{
  "n_layer": 11,
  "n_kv_head": 2,
  "head_dim": 64,
  "norm_eps": 1e-06,
  "qk_norm": false,
  "attn_scale": 0.125,
  "init": "normal",
  "lr_head": 0.00553
}
Each number is 50 + 15 x the weight over its row's rms, rounded and kept within 0 to 99. Layers, rows and columns count from 0. The size before them is the row's rms in percent of the matrix's.

# layer 5 MLP down (transposed), 512x128, rms 0.211, rows 439-451, columns 0-127
092:60 53 54 43 43 23 27 38 63 81 48 38 41 48 52 45 53 53 26 66 48 28 52 74 52 53 58 66 44 84 35 25 55 42 46 29 59 46 30 35 34 32 39 37 42 22 36 44 41 40 81 29 52 46 62 44 75 77 48 86 44 53 55 57 51 48 50 62 51 61 37 51 58 68 62 16 73 45 35 45 42 64 42 57 42 39 71 58 41 42 65 46 64 53 60 54 67 48 21 51 61 48 86 39 52 43 11 37 21 62 32 55 58 49 21 43 25 67 73 39 63 56 59 61 45 58 65 59
094:51 44 69 46 93 40 54 45 56 46 36 52 54 51 29 44 25 61 57 63 49 48 49 37 60 20 07 66 50 35 65 76 52 52 39 63 44 52 64 28 45 70 42 43 56 54 66 42 77 46 41 65 28 24 43 56 61 42 54 64 25 79 24 59 78 71 54 51 85 42 61 12 41 55 43 62 54 61 40 37 60 41 65 60 75 61 49 56 45 26 40 59 53 57 76 29 66 39 48 58 17 37 76 54 31 70 53 35 48 46 59 54 41 60 47 34 57 54 64 53 59 50 46 59 63 72 61 64
103:65 32 65 42 41 73 21 49 63 58 58 24 45 75 61 35 53 44 51 91 35 70 60 24 49 59 56 53 66 28 51 35 53 42 19 53 21 72 61 56 51 49 45 32 47 61 45 38 44 85 60 45 68 53 52 55 51 40 26 46 42 72 49 63 29 52 66 61 55 39 44 28 55 24 36 26 27 59 51 69 27 43 60 49 30 42 39 38 53 77 34 55 48 28 47 91 54 48 47 50 71 64 52 72 60 65 52 65 69 34 37 51 52 50 61 46 46 62 51 59 50 33 40 65 32 12 59 48
102:53 55 61 45 27 27 58 63 65 50 33 34 51 84 60 36 47 62 65 60 34 79 49 70 52 43 49 36 64 53 44 74 72 40 75 58 61 60 58 46 53 26 53 53 83 66 69 57 54 45 41 57 47 32 41 49 53 23 73 38 42 41 47 64 79 76 44 65 64 40 85 55 57 30 77 60 61 56 30 53 47 24 39 47 74 49 48 10 59 32 47 38 33 48 38 52 36 38 51 56 50 60 66 22 40 29 37 34 50 42 50 45 62 38 59 50 47 35 38 81 36 75 56 64 39 75 31 36
092:67 57 37 28 67 62 51 33 39 42 64 54 70 63 63 65 62 47 48 15 38 32 58 49 77 37 69 27 61 33 60 42 93 34 52 42 21 69 46 48 73 41 61 27 52 69 14 57 69 54 66 57 38 49 47 48 61 45 39 31 47 72 62 38 63 50 37 13 60 43 50 55 67 41 50 81 76 55 50 30 67 37 34 42 58 48 40 33 53 21 33 55 61 53 63 13 65 53 57 68 72 61 48 69 76 48 45 51 56 37 41 46 55 42 46 31 54 54 44 55 34 43 52 56 68 45 64 71
093:77 60 40 47 46 58 13 47 40 51 59 60 52 48 41 67 50 73 52 73 42 44 54 23 77 65 45 64 37 70 36 51 79 30 62 50 30 55 45 24 63 50 35 76 63 51 65 51 49 59 38 39 69 51 45 33 73 45 60 55 44 57 67 79 55 72 72 41 31 79 49 54 61 62 57 25 53 40 36 34 57 71 45 68 26 59 63 45 77 34 64 57 48 50 24 35 26 35 67 59 44 50 16 39 50 47 32 54 64 48 31 68 23 63 31 59 49 41 52 53 38 25 29 34 22 39 43 47
093:40 56 42 20 67 40 44 43 37 69 65 56 66 41 29 43 48 46 69 59 41 66 46 41 47 31 32 44 43 58 36 44 48 77 24 71 37 38 48 65 26 59 73 60 48 47 56 45 69 44 40 61 75 30 50 40 77 60 67 29 43 56 22 36 78 41 71 44 22 51 61 45 29 39 44 64 60 67 48 69 36 50 21 60 48 43 73 60 36 58 82 67 20 76 42 45 69 50 58 29 36 24 48 61 55 51 61 34 46 62 61 35 45 61 40 15 25 42 64 26 35 45 52 43 38 49 57 73
083:58 60 60 43 10 56 12 63 25 54 48 77 42 57 55 54 63 58 49 40 60 38 50 30 60 35 39 49 52 53 28 66 59 51 55 40 66 81 65 31 73 63 67 49 69 48 48 55 47 38 34 31 78 55 49 79 66 79 44 33 61 92 56 42 65 71 46 38 35 50 45 37 59 40 40 67 48 47 54 70 47 47 48 63 25 93 55 71 56 31 53 59 39 56 48 47 44 51 61 46 56 48 53 53 66 48 63 49 30 52 60 18 51 78 65 63 82 71 58 63 48 44 37 64 47 46 74 64
098:64 56 60 63 56 53 49 38 30 37 56 55 36 16 27 75 49 58 74 66 47 52 34 52 16 52 53 43 79 45 50 57 61 22 50 37 59 51 64 38 34 63 43 67 37 41 71 41 66 70 36 32 63 38 49 42 68 35 62 71 66 64 76 59 35 35 33 41 65 64 70 58 39 59 57 58 48 63 55 70 64 35 49 42 25 74 35 61 61 58 76 72 45 55 33 25 38 61 43 59 58 12 27 54 35 66 40 61 40 54 34 47 35 42 54 69 93 48 52 72 41 33 39 36 57 70 46 61
102:77 52 62 49 58 67 21 59 61 58 62 57 33 70 50 06 66 68 50 53 86 11 50 57 56 40 54 55 58 50 26 38 69 43 58 05 46 38 73 50 16 47 49 69 75 45 57 51 20 46 65 56 23 57 57 54 35 28 43 39 55 45 57 37 56 33 73 74 21 53 56 49 57 69 60 38 42 43 55 59 63 57 43 47 38 79 63 33 53 55 53 54 69 62 81 42 53 56 31 53 40 69 40 46 43 47 51 67 41 39 41 34 44 51 46 37 41 60 48 51 75 57 28 58 31 35 60 46
094:51 45 55 34 58 42 61 73 35 60 44 40 85 49 39 49 66 70 24 66 46 43 41 58 46 23 63 38 40 45 42 57 30 49 73 45 56 51 43 70 56 46 57 63 40 59 42 58 52 18 29 45 55 87 67 66 67 45 44 34 40 57 33 47 52 37 68 48 68 76 64 39 35 48 52 77 14 32 76 46 32 77 57 62 26 35 44 52 52 79 56 38 38 18 44 32 62 60 58 53 56 26 33 46 47 61 65 53 37 85 55 66 50 64 65 68 51 43 55 37 50 73 37 48 35 27 20 57
092:45 48 34 55 52 65 52 50 30 69 49 59 66 35 64 57 60 57 66 51 20 55 49 64 55 36 49 55 05 39 45 45 63 49 38 44 59 77 42 61 63 25 16 63 54 27 46 61 26 33 38 40 35 59 47 19 71 36 32 42 50 61 56 58 50 38 39 33 42 41 63 42 60 57 48 63 59 48 83 78 60 42 66 47 35 50 65 45 34 56 64 82 66 37 18 48 59 06 64 28 55 63 36 71 55 44 35 70 71 51 76 76 70 55 48 34 41 49 37 36 42 60 61 57 41 38 42 41
113:67 78 55 37 34 50 29 42 60 41 64 24 55 65 22 49 28 66 47 45 38 59 36 69 44 75 45 17 54 67 63 62 24 60 66 53 48 38 38 57 36 40 60 33 35 47 33 63 32 50 27 40 76 53 32 45 55 49 41 43 52 65 58 50 49 49 31 51 27 52 33 55 49 71 57 53 49 53 33 63 38 66 31 27 35 58 41 25 28 64 59 60 49 54 55 26 57 27 79 63 35 69 59 66 34 47 64 48 49 52 67 51 11 44 22 40 73 63 49 79 53 68 53 24 60 50 19 39
# layer 5 MLP up, 512x128, rms 0.209, rows 440-452, columns 0-127
093:68 74 58 57 46 49 77 54 37 68 63 51 68 58 31 60 57 49 78 34 58 50 52 50 71 80 70 80 47 42 54 57 43 40 51 48 32 57 77 66 67 61 32 44 49 41 43 41 72 59 44 43 48 39 59 56 40 57 39 48 60 55 59 54 61 82 37 44 65 74 58 39 27 61 37 42 69 47 49 59 67 64 50 51 61 48 31 50 06 54 43 51 39 58 75 44 72 43 37 81 43 39 79 40 20 45 20 34 42 43 33 26 42 40 37 63 74 69 46 56 77 59 24 40 84 46 54 55
098:64 57 52 62 77 39 51 52 68 76 39 51 73 49 10 56 53 41 56 35 41 68 41 28 60 65 56 64 40 71 61 49 19 60 46 37 48 42 53 63 58 58 51 36 55 56 44 54 56 31 92 62 31 47 42 57 46 42 54 81 72 34 44 55 82 44 43 25 62 34 86 27 28 62 39 28 40 40 40 38 47 31 47 61 47 49 55 49 62 59 51 29 45 60 58 41 46 57 59 62 64 44 63 42 34 37 21 49 67 59 82 66 27 47 37 52 42 33 15 67 43 48 60 34 24 42 56 23
110:53 55 56 61 56 50 66 39 48 29 67 61 50 46 79 42 60 29 57 25 71 26 24 45 37 62 74 87 49 49 54 27 32 46 36 41 64 57 73 75 70 59 59 37 13 58 38 38 40 72 58 61 40 50 03 37 55 46 56 65 52 39 47 43 33 49 67 62 43 47 48 46 56 45 61 35 51 39 59 74 39 43 63 49 26 51 65 61 53 70 25 43 44 63 62 67 49 38 86 61 67 45 44 75 83 46 43 85 45 33 21 55 34 48 60 42 61 48 55 46 69 37 62 50 54 58 59 56
092:17 47 32 63 50 46 59 53 88 55 73 57 28 54 46 35 36 65 47 64 62 81 40 32 60 57 59 47 62 73 51 65 27 47 37 46 56 52 78 58 49 45 33 64 57 50 55 78 51 80 31 77 41 44 45 50 51 40 37 43 59 50 56 43 43 48 73 62 61 59 65 28 60 51 66 29 35 28 67 73 62 53 68 48 80 39 26 37 59 63 56 51 63 49 40 51 20 41 73 65 65 69 42 26 50 38 55 56 25 47 26 67 49 54 73 59 71 29 33 31 66 41 59 42 17 48 36 48
086:45 31 33 21 70 58 49 30 51 50 28 60 60 53 58 51 32 35 35 47 47 59 68 50 68 47 34 49 63 74 39 71 43 39 60 77 64 62 68 53 67 58 35 23 73 59 48 58 41 50 61 48 69 47 27 38 41 64 40 61 39 38 10 53 42 82 42 48 24 30 32 35 74 56 49 55 65 47 44 30 31 40 55 48 42 58 55 64 65 71 40 36 47 33 69 80 61 44 32 33 44 55 50 71 65 53 46 50 74 11 45 54 15 75 40 44 61 71 63 64 55 72 54 67 53 40 53 33
104:41 27 51 62 54 54 19 56 41 46 10 36 47 75 61 40 43 52 53 58 67 07 35 91 52 27 77 44 58 17 44 51 43 50 67 54 59 60 25 60 45 08 33 31 49 57 64 44 45 56 61 38 55 60 57 47 49 42 51 63 66 51 54 48 56 65 56 64 37 53 55 50 70 44 48 18 51 57 60 35 36 41 84 56 47 32 19 38 48 68 54 39 63 41 55 65 21 74 44 74 64 43 69 70 34 35 53 64 59 38 46 54 73 41 71 50 53 49 52 48 42 72 63 69 45 42 49 50
089:54 37 38 60 64 56 34 74 71 51 60 51 49 40 23 38 52 68 83 63 29 55 30 56 72 59 40 50 71 54 76 69 49 47 39 40 56 60 63 74 45 53 45 70 69 22 46 51 47 54 47 44 32 46 54 64 50 32 58 67 35 42 27 54 65 64 23 44 50 61 48 31 77 57 48 46 59 63 49 39 71 36 27 90 61 49 41 36 55 30 19 43 22 68 48 67 31 17 47 63 66 66 68 23 64 75 53 55 55 12 70 48 51 25 54 38 40 44 45 44 42 44 57 61 62 61 52 46
096:32 48 69 33 59 59 59 39 40 13 45 54 35 47 66 60 41 60 44 49 43 61 65 44 36 13 57 63 28 35 13 41 57 62 30 42 50 72 39 40 29 26 48 31 67 52 60 80 56 44 19 58 63 39 48 66 55 67 40 45 41 77 51 56 47 59 45 37 42 52 72 37 45 54 33 22 53 43 59 50 61 64 60 64 48 90 39 45 70 35 42 41 37 56 85 69 43 42 39 50 76 57 61 20 50 25 57 49 54 54 43 39 48 34 65 46 63 75 52 49 75 48 63 37 86 50 67 43
103:35 49 60 37 74 88 52 50 34 50 43 50 50 85 46 64 20 37 33 48 60 71 27 49 63 64 38 47 54 42 35 38 39 50 56 58 57 63 54 42 21 62 57 53 34 65 41 40 59 52 76 32 72 07 88 51 68 83 56 37 54 42 57 73 69 63 40 50 36 51 39 50 32 46 39 58 57 41 64 61 55 52 51 66 42 36 58 69 68 31 34 24 40 41 41 44 37 40 49 87 29 26 49 58 44 63 60 17 52 59 73 70 34 37 49 44 46 53 48 56 30 37 46 59 50 47 35 66
100:66 60 27 35 52 59 52 57 45 47 21 55 71 51 49 64 75 59 48 28 31 72 37 25 87 32 69 41 67 37 63 48 76 57 41 42 58 63 39 25 54 40 59 57 40 66 42 39 36 43 56 47 44 52 49 31 36 26 64 50 54 43 62 70 42 34 67 39 47 40 26 87 51 30 48 52 74 48 27 61 47 38 60 51 58 57 46 62 62 53 48 44 64 57 57 75 64 69 29 27 49 50 55 26 30 70 57 41 50 30 61 64 21 25 11 46 39 68 54 58 78 62 63 41 73 73 49 58
096:41 57 61 39 45 53 49 55 66 47 55 55 35 54 67 72 71 52 54 81 35 41 50 48 50 48 50 58 84 24 14 41 44 44 32 65 54 55 49 73 60 13 51 66 49 46 64 39 44 32 71 56 76 47 64 65 43 36 57 75 41 30 52 73 37 27 47 42 44 60 61 58 67 47 31 46 59 35 72 12 40 54 48 28 17 37 27 62 57 39 24 47 24 52 44 77 48 42 52 48 46 46 53 33 51 62 59 47 49 29 18 42 61 43 25 57 10 39 58 58 53 51 44 47 66 49 30 70
108:50 45 43 39 51 46 62 48 41 35 39 46 38 65 59 52 37 33 41 60 61 20 11 31 45 63 58 38 45 34 50 34 36 34 61 57 54 63 58 15 51 39 61 31 77 54 55 55 63 56 44 38 62 49 33 40 32 20 60 43 52 49 42 31 72 32 57 48 74 52 50 55 35 26 44 42 55 61 31 60 79 73 16 59 26 52 43 49 26 41 61 50 37 77 51 30 37 68 27 87 54 26 40 69 57 37 53 59 55 33 19 45 43 50 54 58 17 65 54 52 71 43 30 60 24 67 53 43
098:42 23 43 42 49 53 45 33 48 38 23 46 29 52 49 38 56 44 45 30 52 60 65 36 53 42 45 65 75 33 70 59 72 50 53 48 29 25 53 54 40 51 54 53 53 21 37 67 62 38 68 72 47 36 65 46 47 50 47 54 27 38 35 26 60 27 66 39 32 33 48 42 41 56 83 14 54 63 25 38 65 64 57 67 57 68 46 16 43 49 40 82 29 42 51 29 69 69 65 66 37 39 42 43 61 62 38 87 66 57 65 46 43 60 58 12 41 46 33 82 52 64 58 47 37 62 53 42